config.toml
n_head = 4
d_mlp = 1024
vocab_size = 8609
activation = "tanh_gelu"
norm = "layernorm"
norm_place = "pre"
positions = "learned"
attn_scale = 0.125
bias = "none"
init = "normal"
init_std_up = 0.02
optimizer = "muon_variant"
lr = 0.006
lr_mult_o = 1.5
warmup_steps = 200
Each number is 200 + 30 x the weight over its row's rms, rounded and kept within 0 to 999. Layers, rows and columns count from 0. The size before them is the row's rms in percent of the matrix's.

# layer 5 MLP up, 1024x256, rms 0.096, rows 554-581, columns 0-127
115,225,181,170,202,286,155,210,151,175,217,204,205,183,187,185,199,206,200,256,229,261,192,216,227,237,179,238,209,201,166,230,212,203,175,215,184,237,183,274,179,212,220,219,199,143,216,174,199,156,200,211,208,177,246,179,189,179,157,171,227,243,217,199,169,240,200,224,247,159,178,203,186,181,168,171,252,203,214,218,217,258,177,233,194,269,181,203,205,188,223,197,228,240,229,203,236,187,176,211,214,224,197,219,186,152,223,226,200,234,166,262,214,185,199,215,233,199,205,164,185,168,206,176,183,262,109,178,204
103,209,219,228,195,161,206,190,244,247,204,224,215,214,208,228,257,291,240,213,211,236,166,212,171,170,212,218,167,163,205,204,158,215,145,192,200,190,143,178,164,181,238,178,164,254,257,230,171,206,166,186,188,232,213,171,223,219,152,237,226,181,248,186,206,214,184,193,178,207,182,232,154,170,166,199,170,230,190,194,218,213,170,245,193,254,235,201,203,191,184,218,165,209,209,198,197,181,219,175,231,185,213,231,204,213,218,185,147,196,225,149,178,240,160,211,165,140,262,231,283,186,188,189,197,212,175,221,219
113,224,230,166,217,155,217,190,165,222,220,165,200,186,241,194,168,166,231,245,189,205,240,214,158,190,208,208,218,203,237,244,178,208,193,275,245,146,192,196,193,159,153,224,220,144,220,238,206,191,190,232,199,214,149,165,204,231,191,198,184,185,200,211,206,206,262,181,159,171,207,209,155,234,252,167,179,233,220,210,171,218,188,230,202,201,186,201,253,222,207,202,217,187,195,173,185,151,198,218,217,190,182,195,237,214,200,187,268,230,256,226,198,179,213,182,172,164,142,198,210,180,187,202,217,195,192,231,183
102,190,236,180,173,187,207,149,152,211,208,200,201,150,205,207,222,260,183,198,190,226,164,223,215,215,190,215,216,241,177,241,220,152,189,209,213,223,250,161,166,247,202,208,236,159,232,232,167,238,224,204,191,234,240,202,208,219,198,186,183,251,195,211,160,227,208,181,166,200,203,147,241,235,159,188,199,182,199,165,173,179,150,193,196,230,204,195,151,275,209,227,183,253,172,159,205,213,235,210,261,212,254,191,215,181,198,180,187,244,243,226,139,198,145,201,188,212,189,151,197,200,210,131,268,167,214,219,246
110,172,164,191,188,144,175,184,160,238,186,142,232,218,204,234,245,239,198,184,204,257,274,192,179,204,177,210,220,176,197,160,188,224,166,238,255,213,200,223,203,205,154,173,143,198,213,183,189,147,212,239,188,200,155,145,202,182,177,214,208,164,212,185,224,226,245,189,193,197,263,186,196,247,194,211,202,189,218,239,179,158,204,193,229,204,246,242,197,161,217,216,200,183,133,201,188,243,159,172,231,169,218,169,193,192,215,217,263,159,181,162,215,161,153,214,203,176,245,159,199,210,214,246,188,197,231,220,174
090,208,198,185,176,187,230,196,189,188,221,163,187,212,203,168,244,135,245,179,173,206,187,250,195,220,179,195,174,178,206,109,196,183,158,194,189,226,191,239,159,221,192,185,186,229,238,189,202,204,164,208,194,215,159,198,199,154,180,211,166,239,195,252,247,156,187,244,227,176,164,200,169,218,238,230,154,177,158,195,188,205,152,170,183,221,229,245,238,161,220,232,211,206,150,211,201,215,178,196,263,183,197,208,219,183,299,191,202,216,198,211,144,211,197,216,194,226,226,249,193,202,148,226,205,200,221,144,195
103,219,268,249,231,224,208,129,219,199,216,215,233,185,185,201,220,189,201,200,166,160,217,196,234,187,159,164,214,142,181,170,222,181,186,242,251,206,155,210,194,198,173,213,178,180,192,159,122,221,177,263,198,239,207,189,202,234,170,179,191,197,216,176,184,191,205,261,203,200,174,187,217,198,159,187,217,190,151,192,244,194,191,167,227,187,235,193,239,216,228,147,247,255,281,241,231,217,223,233,217,177,205,209,208,174,142,222,143,177,253,144,187,173,256,178,185,280,165,164,259,192,202,201,204,258,176,218,269
101,214,199,207,240,193,196,222,197,219,244,161,213,187,214,183,177,211,162,191,220,204,223,241,203,198,203,232,117,212,201,211,259,222,156,205,212,169,195,253,190,210,171,190,188,197,177,274,229,181,164,218,218,172,207,202,244,233,217,211,155,207,221,177,204,162,224,170,188,193,180,131,233,173,220,135,204,145,188,189,223,136,218,188,212,194,209,196,226,186,212,214,184,247,196,246,208,213,262,196,206,229,193,190,255,266,204,198,140,241,219,154,163,219,176,206,190,169,199,195,209,170,236,188,194,234,171,123,233
101,223,205,205,241,221,217,286,234,185,162,202,182,216,215,226,184,161,192,201,198,199,194,171,225,204,226,185,182,170,255,196,218,186,228,176,164,197,224,164,214,195,194,195,182,164,202,168,206,230,125,236,226,202,205,233,150,207,180,245,188,218,218,232,195,245,151,247,205,217,198,169,201,167,248,191,238,192,178,147,192,190,166,201,212,235,246,212,198,240,200,234,256,194,188,234,198,205,163,204,218,192,219,214,176,225,195,139,229,223,243,221,254,245,168,224,222,209,220,177,211,213,229,149,201,186,242,206,213
100,262,214,199,158,223,179,227,224,186,191,267,203,186,295,156,234,213,222,186,194,173,262,218,183,223,187,216,242,201,187,157,194,175,184,259,174,185,236,161,196,210,199,198,190,195,252,166,225,211,216,153,149,202,280,197,236,233,197,235,202,202,247,208,185,194,204,204,166,169,223,176,245,200,199,208,205,197,176,221,250,248,169,210,203,219,234,247,189,221,191,221,209,181,196,212,189,117,171,180,214,184,225,209,221,206,209,188,158,178,194,203,180,206,177,231,169,202,209,170,172,218,208,203,212,252,255,161,205
099,233,173,194,175,192,203,251,261,201,191,236,184,247,234,179,211,228,173,162,231,190,193,182,243,135,190,206,198,158,232,214,153,129,207,195,210,205,164,199,211,226,236,182,195,247,197,237,247,233,223,167,173,195,176,212,202,155,226,179,192,214,145,205,156,187,244,216,165,221,186,143,157,231,181,201,233,228,169,240,238,228,235,179,204,182,161,206,170,193,188,193,190,146,167,217,164,168,203,186,242,158,225,246,251,182,184,236,156,161,236,193,156,177,140,215,228,202,226,267,245,212,147,219,222,165,228,204,233
103,242,207,204,212,209,174,246,185,160,211,210,175,153,230,221,163,243,213,205,170,194,192,167,209,206,215,217,159,193,232,167,210,187,195,261,151,222,233,138,217,182,168,174,248,160,213,242,183,242,184,188,236,206,170,194,258,209,216,222,181,211,165,225,133,193,194,176,189,208,196,184,196,210,265,225,180,205,174,200,238,177,180,195,206,256,179,234,226,193,198,224,220,205,251,221,187,173,158,186,191,216,184,255,227,225,207,207,165,246,243,167,217,141,136,185,205,220,197,227,150,194,178,141,197,195,143,153,161
109,149,185,184,220,199,201,213,250,222,199,186,287,148,203,159,190,208,167,223,221,199,192,201,226,206,205,182,223,189,194,129,227,203,197,163,197,235,205,210,187,193,183,237,180,182,240,206,177,246,164,261,217,217,218,134,164,174,190,185,211,233,204,201,211,218,202,219,225,175,195,176,234,181,226,183,201,225,232,186,225,170,196,169,199,170,235,220,216,181,180,235,222,163,213,245,291,202,171,200,262,204,222,170,228,189,217,219,171,195,119,186,136,224,175,223,173,208,247,197,168,238,228,189,223,233,214,192,256
095,152,230,170,211,152,222,222,210,226,210,201,201,201,167,183,216,188,187,216,224,233,175,189,219,157,189,199,244,159,180,251,218,226,146,237,202,210,266,207,184,238,188,216,177,237,158,178,191,221,198,158,171,264,214,192,184,217,190,160,196,203,185,205,190,166,196,189,211,210,200,211,195,237,244,179,208,248,211,121,177,183,237,184,220,208,233,186,199,228,159,203,214,238,225,189,272,169,171,190,160,199,192,184,178,201,209,250,198,187,194,162,200,213,196,177,218,176,204,205,175,186,154,265,189,174,199,201,197
111,207,201,204,183,202,144,197,225,220,255,144,145,178,225,199,159,203,242,181,170,207,170,168,236,220,232,204,227,198,166,196,176,188,185,184,242,180,204,163,176,213,146,190,227,183,232,204,126,225,173,126,193,216,222,233,176,149,241,245,190,209,116,251,161,193,221,213,222,154,168,246,213,203,228,213,181,215,135,230,191,220,184,207,196,206,206,200,199,212,179,246,183,226,228,193,179,160,173,151,200,238,204,195,204,236,162,175,172,228,231,190,233,166,130,231,235,237,195,217,222,204,214,215,203,226,249,178,179
104,207,187,201,233,133,198,182,148,234,257,194,226,155,239,149,159,183,193,207,211,240,204,236,232,177,200,209,232,164,193,206,202,182,236,198,182,197,187,185,198,181,160,191,198,224,172,251,181,142,202,185,229,172,223,230,194,215,167,205,221,256,184,158,208,223,195,161,235,210,146,214,222,254,154,182,141,182,201,184,164,197,227,257,176,195,189,181,217,228,181,212,194,151,163,217,226,263,147,217,213,197,160,221,147,186,223,179,158,274,159,199,162,195,220,252,151,184,177,169,160,178,242,179,167,227,199,185,214
100,162,178,189,213,192,196,204,192,194,259,136,193,208,184,224,203,205,226,244,195,205,195,195,257,195,193,224,148,236,211,209,168,258,181,183,190,252,220,200,209,204,240,204,223,186,245,194,164,215,149,206,216,192,204,183,150,166,205,218,244,211,215,206,184,191,224,226,180,205,192,193,191,211,231,221,232,182,213,172,162,194,236,250,129,163,214,178,220,181,154,206,197,255,178,241,178,195,211,197,214,190,166,122,216,275,132,212,226,199,210,216,193,168,156,236,204,150,111,191,171,216,206,221,206,240,217,226,173
088,178,204,118,188,234,169,184,166,218,272,194,209,157,221,207,223,187,196,201,174,206,196,211,285,211,163,198,262,174,234,212,195,150,170,173,198,261,207,188,169,206,179,198,224,175,198,248,242,161,178,180,177,202,203,211,229,171,218,162,180,197,207,181,215,175,236,250,144,266,181,191,201,214,202,198,214,189,196,208,183,235,176,197,187,166,161,201,199,213,245,208,186,226,174,196,253,217,195,181,155,160,231,191,205,175,216,204,217,230,216,202,200,195,166,191,169,215,208,195,146,215,198,220,245,268,204,196,144
104,123,168,210,168,185,216,246,160,174,276,205,229,233,186,205,203,207,194,205,177,187,219,177,232,220,232,206,234,217,245,188,190,259,164,203,213,217,220,178,166,187,241,181,232,220,181,206,171,153,168,207,188,210,195,230,198,226,202,155,197,207,199,187,238,146,219,220,132,179,189,200,204,231,222,243,175,184,207,208,208,220,195,183,196,231,224,159,170,237,153,231,220,233,190,197,131,211,180,203,250,167,168,188,235,167,288,204,216,185,152,191,178,274,214,202,206,147,195,223,247,196,180,156,200,166,222,192,246
104,203,194,182,195,202,167,188,186,187,234,196,182,198,150,172,234,234,181,186,182,217,223,228,216,205,234,258,247,256,205,124,242,181,205,230,182,195,196,184,256,215,183,251,206,171,174,220,188,192,167,210,214,178,149,240,239,155,194,213,193,217,158,173,101,202,144,178,217,130,228,244,193,162,201,284,186,203,194,177,229,148,290,244,182,178,199,171,184,180,252,166,201,221,149,179,193,233,258,223,263,239,175,201,180,216,219,163,213,230,208,191,154,206,195,210,190,190,208,184,169,209,215,173,181,214,133,226,212
097,234,150,264,170,165,186,172,143,226,215,156,176,184,209,182,250,232,189,164,131,221,168,202,211,245,141,194,236,170,210,190,219,194,166,192,187,192,174,245,161,216,215,187,180,224,249,181,219,201,184,220,244,234,210,204,222,172,191,167,162,204,183,193,241,190,177,188,152,197,214,180,125,186,243,163,206,178,180,221,194,179,244,253,144,211,230,191,207,123,177,165,176,200,191,175,240,208,200,226,218,164,225,212,154,194,177,244,194,167,169,235,197,197,227,208,204,202,167,171,225,253,224,183,211,242,241,231,222
095,234,197,230,197,182,230,187,169,172,205,230,198,214,198,199,231,180,184,191,227,208,239,161,238,186,159,228,176,188,211,224,207,233,241,226,254,155,206,211,185,182,158,209,196,186,176,160,190,183,250,206,151,180,167,200,180,164,203,260,196,161,207,198,145,157,156,190,250,204,180,215,189,206,217,193,191,204,241,222,234,239,182,260,237,212,248,135,142,174,187,195,204,144,170,217,212,168,255,227,212,194,197,182,203,129,196,216,168,229,218,156,154,183,203,187,179,189,206,211,187,208,219,228,220,201,176,226,189
102,211,217,155,201,221,264,195,164,160,203,271,187,228,259,221,233,170,165,245,273,247,227,178,220,217,153,219,177,190,198,208,223,163,172,226,231,221,189,221,170,245,215,205,233,212,155,174,219,255,218,205,189,158,187,222,237,181,220,145,201,190,220,199,183,200,248,266,228,225,217,159,176,220,163,169,177,190,152,181,215,138,226,209,234,206,233,185,144,208,250,199,120,230,187,182,168,168,222,170,236,170,176,142,191,176,159,191,162,163,223,207,125,216,242,194,188,195,247,249,178,198,186,174,160,241,224,166,196
099,181,225,196,185,244,256,192,246,192,175,226,234,173,201,195,187,199,183,210,143,148,214,156,179,177,222,236,160,169,190,200,206,205,183,217,175,192,213,232,179,182,225,170,223,244,105,195,199,125,136,200,200,193,171,185,190,169,237,204,227,211,241,201,216,181,206,232,192,187,203,254,208,227,222,226,217,220,188,194,227,193,193,189,211,226,252,210,218,191,245,215,191,219,207,200,190,234,162,213,172,239,161,233,165,176,193,293,196,163,279,220,203,159,203,174,199,200,204,226,123,232,214,230,227,190,200,210,172
100,140,195,248,190,209,212,202,208,213,184,213,189,166,208,199,227,184,215,190,209,200,205,207,244,215,272,234,197,148,231,208,188,197,199,161,201,206,178,175,214,220,209,169,199,207,168,203,188,168,203,246,251,237,238,167,185,222,177,233,195,202,241,144,227,246,196,203,212,143,172,213,191,203,202,174,219,193,284,237,229,211,208,195,155,193,200,188,235,154,239,147,200,174,230,201,177,197,224,237,191,217,184,194,164,184,143,211,193,256,163,150,195,208,191,175,165,134,219,178,188,201,245,182,181,237,244,194,240
083,191,285,177,232,187,165,246,199,252,181,199,187,188,180,205,202,192,193,173,202,206,234,211,219,155,160,254,237,215,244,155,197,208,203,231,228,104,231,257,227,186,219,224,220,198,219,192,142,180,210,192,186,200,223,234,194,252,173,205,195,193,178,176,181,152,181,176,227,168,174,196,266,191,246,185,193,166,167,235,195,186,231,252,209,177,229,230,157,221,230,202,257,218,182,172,208,222,199,162,129,241,214,172,169,135,200,210,164,199,222,218,228,206,193,199,172,179,187,164,171,227,211,188,174,185,221,192,227
104,193,217,209,164,141,160,181,225,190,286,200,180,255,186,189,222,228,219,214,224,225,138,196,167,203,167,256,210,183,198,155,258,174,188,153,238,200,201,208,178,223,254,220,206,216,220,205,189,242,224,210,178,156,220,155,209,171,137,215,259,191,161,197,166,226,200,242,164,174,184,179,212,205,192,197,195,236,145,219,218,199,211,207,200,229,236,218,211,233,142,240,170,204,116,250,212,221,219,229,169,218,169,196,212,208,191,214,210,183,211,193,187,214,173,133,223,177,238,184,169,204,213,180,184,188,259,245,214
115,173,200,198,137,224,229,194,194,225,196,209,191,179,226,247,218,176,186,208,225,218,264,164,217,193,166,200,203,242,216,240,227,171,175,177,245,178,160,238,280,195,226,173,216,199,160,199,188,213,198,250,197,177,257,140,229,154,212,127,126,200,190,246,243,186,205,169,175,189,166,183,182,263,197,192,190,149,184,187,134,229,183,163,205,232,205,212,168,236,191,221,224,179,168,187,200,189,166,174,218,230,198,243,135,215,237,222,149,201,150,193,155,194,178,212,218,194,249,210,230,222,245,180,190,242,163,147,158
# layer 5 MLP down (transposed), 1024x256, rms 0.0477, rows 554-580, columns 0-127
106,212,185,214,172,158,211,163,211,169,121,184,273,197,180,121,242,193,188,181,182,199,238,222,227,210,152,207,187,195,180,163,142,191,250,213,159,210,207,195,171,190,177,205,157,234,187,177,192,220,223,150,137,135,198,162,200,222,216,221,223,196,206,206,203,209,265,234,163,219,164,165,216,205,200,209,195,190,207,220,172,186,185,190,202,171,228,138,198,177,219,230,227,186,186,200,200,185,216,209,221,233,212,188,194,149,207,204,215,247,210,215,200,189,183,133,233,188,198,180,223,204,211,152,188,241,183,126,218
101,150,227,240,210,141,184,196,156,196,243,219,236,215,208,210,254,181,150,176,180,200,243,216,205,191,240,240,193,206,223,172,235,258,205,193,203,218,207,218,195,236,218,219,168,199,148,203,188,227,160,204,136,129,211,238,212,184,161,209,252,171,182,227,213,241,189,220,214,167,149,149,209,173,212,132,203,247,170,286,223,181,241,194,186,173,197,195,173,180,232,197,171,245,252,202,252,233,202,236,211,220,163,169,243,218,191,160,194,192,193,169,204,202,227,183,216,211,228,138,195,185,180,233,172,266,194,216,204
116,204,260,130,248,241,168,193,213,267,197,229,261,210,174,136,223,214,171,185,203,222,243,199,180,167,184,201,199,251,206,142,207,183,170,188,179,212,166,199,196,172,182,220,235,189,203,207,159,211,215,197,224,213,282,206,215,205,175,262,222,206,202,203,221,190,223,192,211,261,235,170,204,218,182,224,253,216,194,182,214,227,191,189,192,214,192,213,197,244,238,171,196,231,203,212,185,141,213,182,184,206,229,214,169,239,182,189,196,202,209,247,192,121,193,193,252,208,205,221,194,224,121,227,214,215,199,241,177
102,199,158,165,172,143,170,221,162,245,210,213,200,202,223,215,241,184,212,148,218,258,243,167,245,226,196,203,173,195,174,169,168,219,246,199,171,126,132,169,225,208,172,176,204,185,196,198,178,199,251,136,185,208,193,170,282,194,231,254,157,146,230,227,194,189,231,244,222,201,193,199,166,180,227,169,234,231,189,191,206,172,197,181,212,159,213,236,228,243,170,188,200,230,262,230,262,185,203,178,220,236,207,160,246,264,209,140,226,195,230,179,266,193,191,191,244,169,224,141,164,193,181,209,195,201,181,197,175
107,150,236,214,242,218,141,203,202,221,204,164,203,224,211,185,243,206,168,195,131,166,202,206,187,234,204,189,231,212,156,227,230,195,240,154,217,216,170,143,217,239,227,167,239,202,230,258,238,145,250,217,157,144,213,202,261,209,183,193,181,202,197,176,183,212,205,238,219,195,200,185,213,188,130,215,175,218,214,215,199,218,197,240,181,211,141,211,224,190,196,197,233,152,188,216,158,190,161,207,196,218,195,173,222,228,230,168,252,199,195,187,178,189,205,231,176,210,186,203,220,242,207,151,243,189,221,178,240
093,168,219,164,202,183,195,240,208,183,207,234,216,192,201,210,200,179,228,199,189,226,171,196,212,221,211,166,217,257,239,196,207,199,186,226,194,200,199,151,194,248,195,207,229,206,221,254,203,264,202,199,163,208,188,173,205,179,171,199,205,241,184,218,155,191,193,208,165,209,203,174,223,189,232,195,235,243,248,164,234,208,203,145,193,147,162,213,243,202,187,178,179,156,199,186,217,201,193,230,180,215,180,124,189,198,137,224,85,156,216,168,199,213,261,214,231,189,204,195,235,225,222,224,193,142,248,155,244
101,236,230,199,221,150,229,190,220,216,225,179,158,184,172,210,185,237,197,228,197,249,174,205,156,178,215,242,223,254,208,171,155,187,206,198,186,215,213,170,187,160,170,158,311,211,152,206,238,238,252,172,199,234,211,202,237,164,197,242,199,262,187,232,197,191,225,150,214,220,239,158,276,223,231,213,163,188,206,178,143,198,188,218,195,203,201,214,177,160,156,248,243,182,182,190,153,165,180,175,204,186,179,173,200,186,201,228,219,231,166,169,249,237,207,223,177,180,191,178,220,166,206,181,147,236,217,222,222
102,170,191,188,200,246,185,192,177,176,201,221,142,167,182,253,221,198,180,225,233,244,255,204,199,238,186,172,184,195,160,228,208,157,186,215,168,204,212,161,144,226,231,179,205,231,215,212,179,220,160,179,253,149,159,225,243,213,207,159,124,250,229,198,177,194,245,187,236,205,197,212,191,209,203,255,161,204,198,224,284,159,207,187,222,225,181,210,140,204,165,201,246,211,184,220,143,228,207,203,163,218,224,242,234,255,159,146,195,227,182,183,193,183,209,216,172,195,245,165,200,151,229,211,172,190,182,153,159
104,211,162,206,166,146,223,174,209,230,181,156,135,123,130,172,199,174,170,223,194,193,165,188,188,208,173,163,211,178,158,245,208,191,189,189,205,189,169,194,191,183,237,254,226,183,224,258,207,170,235,230,173,258,170,226,187,272,141,225,129,162,220,189,193,246,209,215,169,188,171,212,150,196,243,191,247,152,195,222,154,230,215,182,224,214,199,195,216,208,187,174,228,170,229,166,211,172,208,224,170,220,223,189,210,176,190,265,218,210,191,203,192,228,223,212,194,232,246,177,190,256,197,185,213,149,161,210,211
097,180,150,172,157,166,188,188,184,164,214,171,186,237,196,153,203,206,181,215,172,147,251,200,204,174,237,198,166,255,243,201,258,221,194,166,241,207,150,179,169,189,249,208,188,230,183,281,156,192,141,210,214,219,179,204,172,217,154,203,257,194,207,149,181,177,224,188,192,196,215,209,186,214,151,218,137,229,227,194,202,189,208,200,218,219,203,111,231,217,205,180,191,208,237,197,214,263,209,217,167,180,220,144,199,229,199,205,256,215,218,180,187,210,202,175,230,171,153,213,214,190,124,216,187,146,163,213,150
102,231,146,172,192,154,199,191,188,155,213,182,174,182,134,209,222,169,208,193,211,205,211,199,191,240,259,238,228,243,208,206,199,194,233,149,237,187,236,217,193,154,220,238,214,178,226,218,159,214,190,218,232,270,180,213,226,259,200,231,209,167,252,155,196,197,237,214,164,247,214,222,242,147,189,225,150,206,252,197,209,208,202,163,265,220,253,200,170,169,228,157,224,200,203,185,248,238,207,143,241,196,210,232,213,285,150,185,182,187,199,156,253,181,266,215,186,190,202,215,209,175,173,190,229,218,190,192,107
101,231,138,215,202,206,238,179,194,166,200,238,184,191,182,235,251,139,192,245,173,191,183,217,241,209,202,216,190,175,141,206,214,224,217,187,246,174,236,167,191,266,256,187,123,192,223,197,162,146,224,167,184,193,195,208,185,241,214,178,178,232,179,195,197,200,169,151,245,190,215,144,202,187,172,183,156,176,220,200,155,190,241,216,199,167,170,177,210,208,269,246,200,210,167,195,188,210,195,184,239,243,193,210,201,191,191,200,228,169,274,180,166,180,217,234,209,163,186,265,146,182,248,269,198,164,249,221,214
106,203,161,223,203,235,193,181,213,196,236,211,206,242,196,186,185,255,190,213,208,193,214,240,213,217,197,193,182,246,219,197,220,196,251,201,185,201,126,158,187,215,223,184,154,207,165,233,231,164,211,204,157,184,161,202,224,231,163,262,185,179,189,197,212,239,262,202,170,150,192,170,176,234,220,229,199,195,213,223,209,195,233,192,170,209,185,194,141,172,164,196,168,252,189,210,215,194,245,165,219,188,156,261,141,198,179,212,218,218,208,198,208,209,193,200,223,155,189,156,214,209,189,250,208,152,223,226,207
102,188,205,165,182,183,198,142,232,213,243,147,212,203,127,209,192,235,243,255,132,203,172,208,164,180,230,210,253,233,186,260,177,163,278,193,195,209,207,203,216,209,189,184,210,188,219,196,245,148,192,215,151,200,157,185,204,192,200,182,206,233,199,158,191,207,188,228,205,191,129,151,212,196,203,131,260,212,223,192,218,195,208,248,169,230,194,190,187,182,161,205,198,208,247,223,215,200,181,218,253,134,154,175,160,216,216,220,210,200,202,169,214,214,187,182,212,199,251,144,170,204,185,220,159,190,227,220,222
110,203,221,176,187,188,189,218,199,247,190,183,199,208,233,141,156,151,232,229,180,216,237,233,172,178,162,153,197,232,214,195,221,228,207,222,167,176,221,174,174,287,252,211,266,190,173,242,178,187,212,195,207,217,225,210,223,261,200,199,207,173,212,202,234,149,209,178,144,195,282,199,203,256,192,209,227,218,205,200,158,193,155,223,194,252,200,234,165,189,204,179,163,255,213,205,197,197,223,179,238,223,156,220,264,216,144,195,249,220,173,194,213,191,235,163,216,200,121,214,147,174,186,166,225,194,242,186,180
102,230,185,205,174,195,190,203,162,179,227,199,114,226,243,180,188,225,156,177,166,228,206,203,184,204,184,246,225,173,191,176,204,187,165,173,269,196,210,203,161,253,246,172,232,193,184,185,191,248,215,199,202,199,200,153,217,194,212,180,189,177,189,191,191,188,209,232,232,177,235,204,175,218,201,193,180,182,205,220,223,204,199,145,186,153,191,191,218,187,208,181,228,181,174,234,188,130,206,256,204,212,217,150,245,168,189,227,188,120,181,210,193,215,202,270,183,223,209,227,219,189,175,193,159,164,171,218,132
094,231,223,147,197,253,176,246,206,191,187,186,152,223,183,158,205,207,204,232,191,274,198,190,179,169,194,195,217,179,219,213,207,172,209,180,250,171,214,174,151,196,209,192,182,187,241,236,288,187,207,151,230,226,213,145,224,174,182,222,145,239,160,201,152,221,180,166,202,229,191,177,220,199,160,180,199,237,252,217,207,189,213,155,251,165,217,213,133,185,196,199,230,240,246,143,249,211,178,195,208,227,216,228,182,181,210,237,220,175,191,242,191,199,236,231,219,209,181,235,194,149,224,195,175,191,197,157,150
083,166,219,193,220,188,195,237,181,215,205,173,231,196,215,243,183,234,248,170,226,194,194,178,214,236,237,203,189,200,185,132,171,199,224,201,187,184,204,177,218,192,184,198,151,207,180,219,161,235,181,243,157,225,184,166,194,172,214,239,148,174,181,191,173,215,201,197,193,117,271,179,171,238,201,170,188,162,198,194,207,223,170,170,173,224,194,197,213,205,143,197,183,168,94,220,220,205,176,214,226,201,160,231,242,244,203,177,226,200,223,202,198,232,233,289,166,254,173,206,202,179,192,167,194,214,209,175,250
097,219,189,168,214,200,239,268,203,188,196,173,184,166,235,206,225,172,198,220,204,217,122,254,234,212,158,178,152,185,230,176,204,229,166,189,226,208,199,259,130,136,161,213,183,252,236,172,227,166,259,206,202,135,183,192,192,193,212,247,169,228,172,188,192,184,157,230,204,168,196,163,223,175,151,240,222,184,255,210,225,156,204,176,210,226,205,221,193,218,236,261,201,186,197,200,182,195,198,198,186,179,229,179,226,201,168,193,227,216,206,212,214,139,210,222,202,247,206,217,180,173,219,212,223,140,255,204,197
102,167,172,224,199,164,231,186,188,201,183,189,133,244,206,159,180,213,213,207,260,180,215,234,219,222,206,178,197,182,248,221,177,162,216,138,244,214,177,207,182,205,263,166,207,174,205,232,176,231,216,175,163,205,243,194,181,265,224,145,243,242,256,176,229,170,242,189,178,235,187,196,201,277,196,181,206,184,168,213,155,200,164,225,233,209,171,222,163,225,154,228,217,204,212,226,256,164,216,154,140,216,169,180,174,130,197,215,184,218,258,233,203,247,165,215,205,155,193,199,245,179,117,198,244,162,176,227,172
102,150,204,144,194,203,216,225,135,208,168,177,197,231,159,191,203,200,223,198,239,158,195,195,193,261,194,175,124,195,169,171,170,128,197,175,190,246,159,156,228,275,187,206,160,197,190,195,235,152,234,209,227,174,206,215,254,253,222,183,175,164,187,173,196,168,178,168,218,227,205,249,148,180,209,208,224,251,221,189,188,160,167,223,175,180,155,231,165,208,217,187,206,222,209,211,164,189,231,241,140,200,180,212,191,170,244,249,271,203,247,216,198,235,226,170,192,153,190,203,199,201,218,227,185,208,163,231,240
084,197,152,110,142,216,225,205,138,180,208,216,212,214,204,211,210,174,178,195,181,146,235,193,195,178,248,185,235,281,194,141,218,177,215,177,209,190,184,176,215,188,225,223,185,194,209,245,228,186,222,225,134,225,192,208,175,185,193,205,230,216,202,223,166,227,249,255,192,165,218,252,206,191,165,182,203,222,215,181,212,190,182,130,169,233,224,212,228,207,190,172,212,202,234,206,155,172,168,193,189,185,234,194,228,263,162,207,203,149,208,192,209,151,231,178,195,207,180,142,142,200,201,184,184,240,148,225,253
103,204,190,193,187,149,237,217,169,166,199,195,239,238,249,142,211,162,251,217,218,209,242,168,179,243,210,189,206,176,169,253,208,136,230,229,204,190,233,185,243,226,200,144,176,195,204,198,208,190,161,256,183,190,134,218,215,208,203,156,197,185,207,199,199,179,249,189,170,215,160,239,229,139,238,185,185,173,192,205,191,207,221,194,204,204,204,259,203,194,132,185,200,201,257,201,176,207,184,231,213,227,196,205,182,238,221,146,246,162,232,189,195,184,212,244,185,221,197,236,164,223,184,159,205,144,238,156,180
098,242,273,215,191,220,184,186,187,153,208,235,214,224,197,193,214,217,241,121,169,168,200,223,221,226,216,188,176,255,163,217,201,222,211,208,222,176,191,185,239,186,148,186,216,187,186,224,222,282,214,197,206,244,178,225,209,186,127,214,205,202,200,243,230,246,245,184,182,222,208,250,194,153,233,230,254,235,223,134,226,176,258,181,161,213,219,169,210,187,201,173,211,192,205,220,191,170,138,194,209,203,233,200,185,248,192,210,164,187,152,215,190,246,196,183,193,151,201,204,182,200,248,125,178,201,201,180,180
093,201,172,208,187,186,177,150,157,207,168,209,154,214,271,214,207,233,218,221,217,197,202,186,193,250,161,227,214,237,220,244,157,206,227,197,221,186,174,233,177,199,196,245,237,161,245,191,202,273,251,189,194,255,220,185,197,180,175,174,189,206,177,172,167,128,205,264,204,175,223,215,214,193,234,194,152,178,237,206,197,176,191,206,243,211,155,199,170,244,246,165,210,182,171,162,197,195,137,202,268,147,239,223,165,188,201,206,219,202,202,284,168,226,240,184,217,205,164,199,230,150,191,187,228,162,172,161,143
091,234,124,241,160,177,222,152,243,151,227,222,215,223,148,179,185,194,211,207,182,147,181,216,227,243,221,216,194,211,203,179,196,169,163,183,172,263,161,222,172,175,264,253,167,175,192,269,192,211,213,162,187,231,185,235,248,204,233,182,205,177,218,220,184,196,226,222,190,249,197,144,143,230,202,201,163,187,223,170,207,150,197,120,181,205,222,181,247,198,202,155,158,234,183,167,205,219,159,210,241,230,230,161,205,253,174,252,216,199,200,210,181,184,192,228,196,220,207,156,186,174,222,228,211,252,240,184,211
101,226,148,256,220,177,246,233,159,198,168,157,179,180,244,187,209,217,238,205,210,243,146,205,193,186,210,221,213,212,209,175,190,161,198,249,180,194,236,209,167,202,172,215,220,198,172,186,208,149,228,209,157,167,215,200,197,219,168,221,181,185,200,199,200,231,256,179,218,158,169,184,197,189,230,244,208,210,218,120,209,173,209,194,187,157,206,175,231,152,193,183,229,213,235,161,191,171,184,217,199,205,269,132,140,202,258,180,236,246,181,191,181,140,232,270,175,182,212,178,156,210,185,230,163,249,198,162,185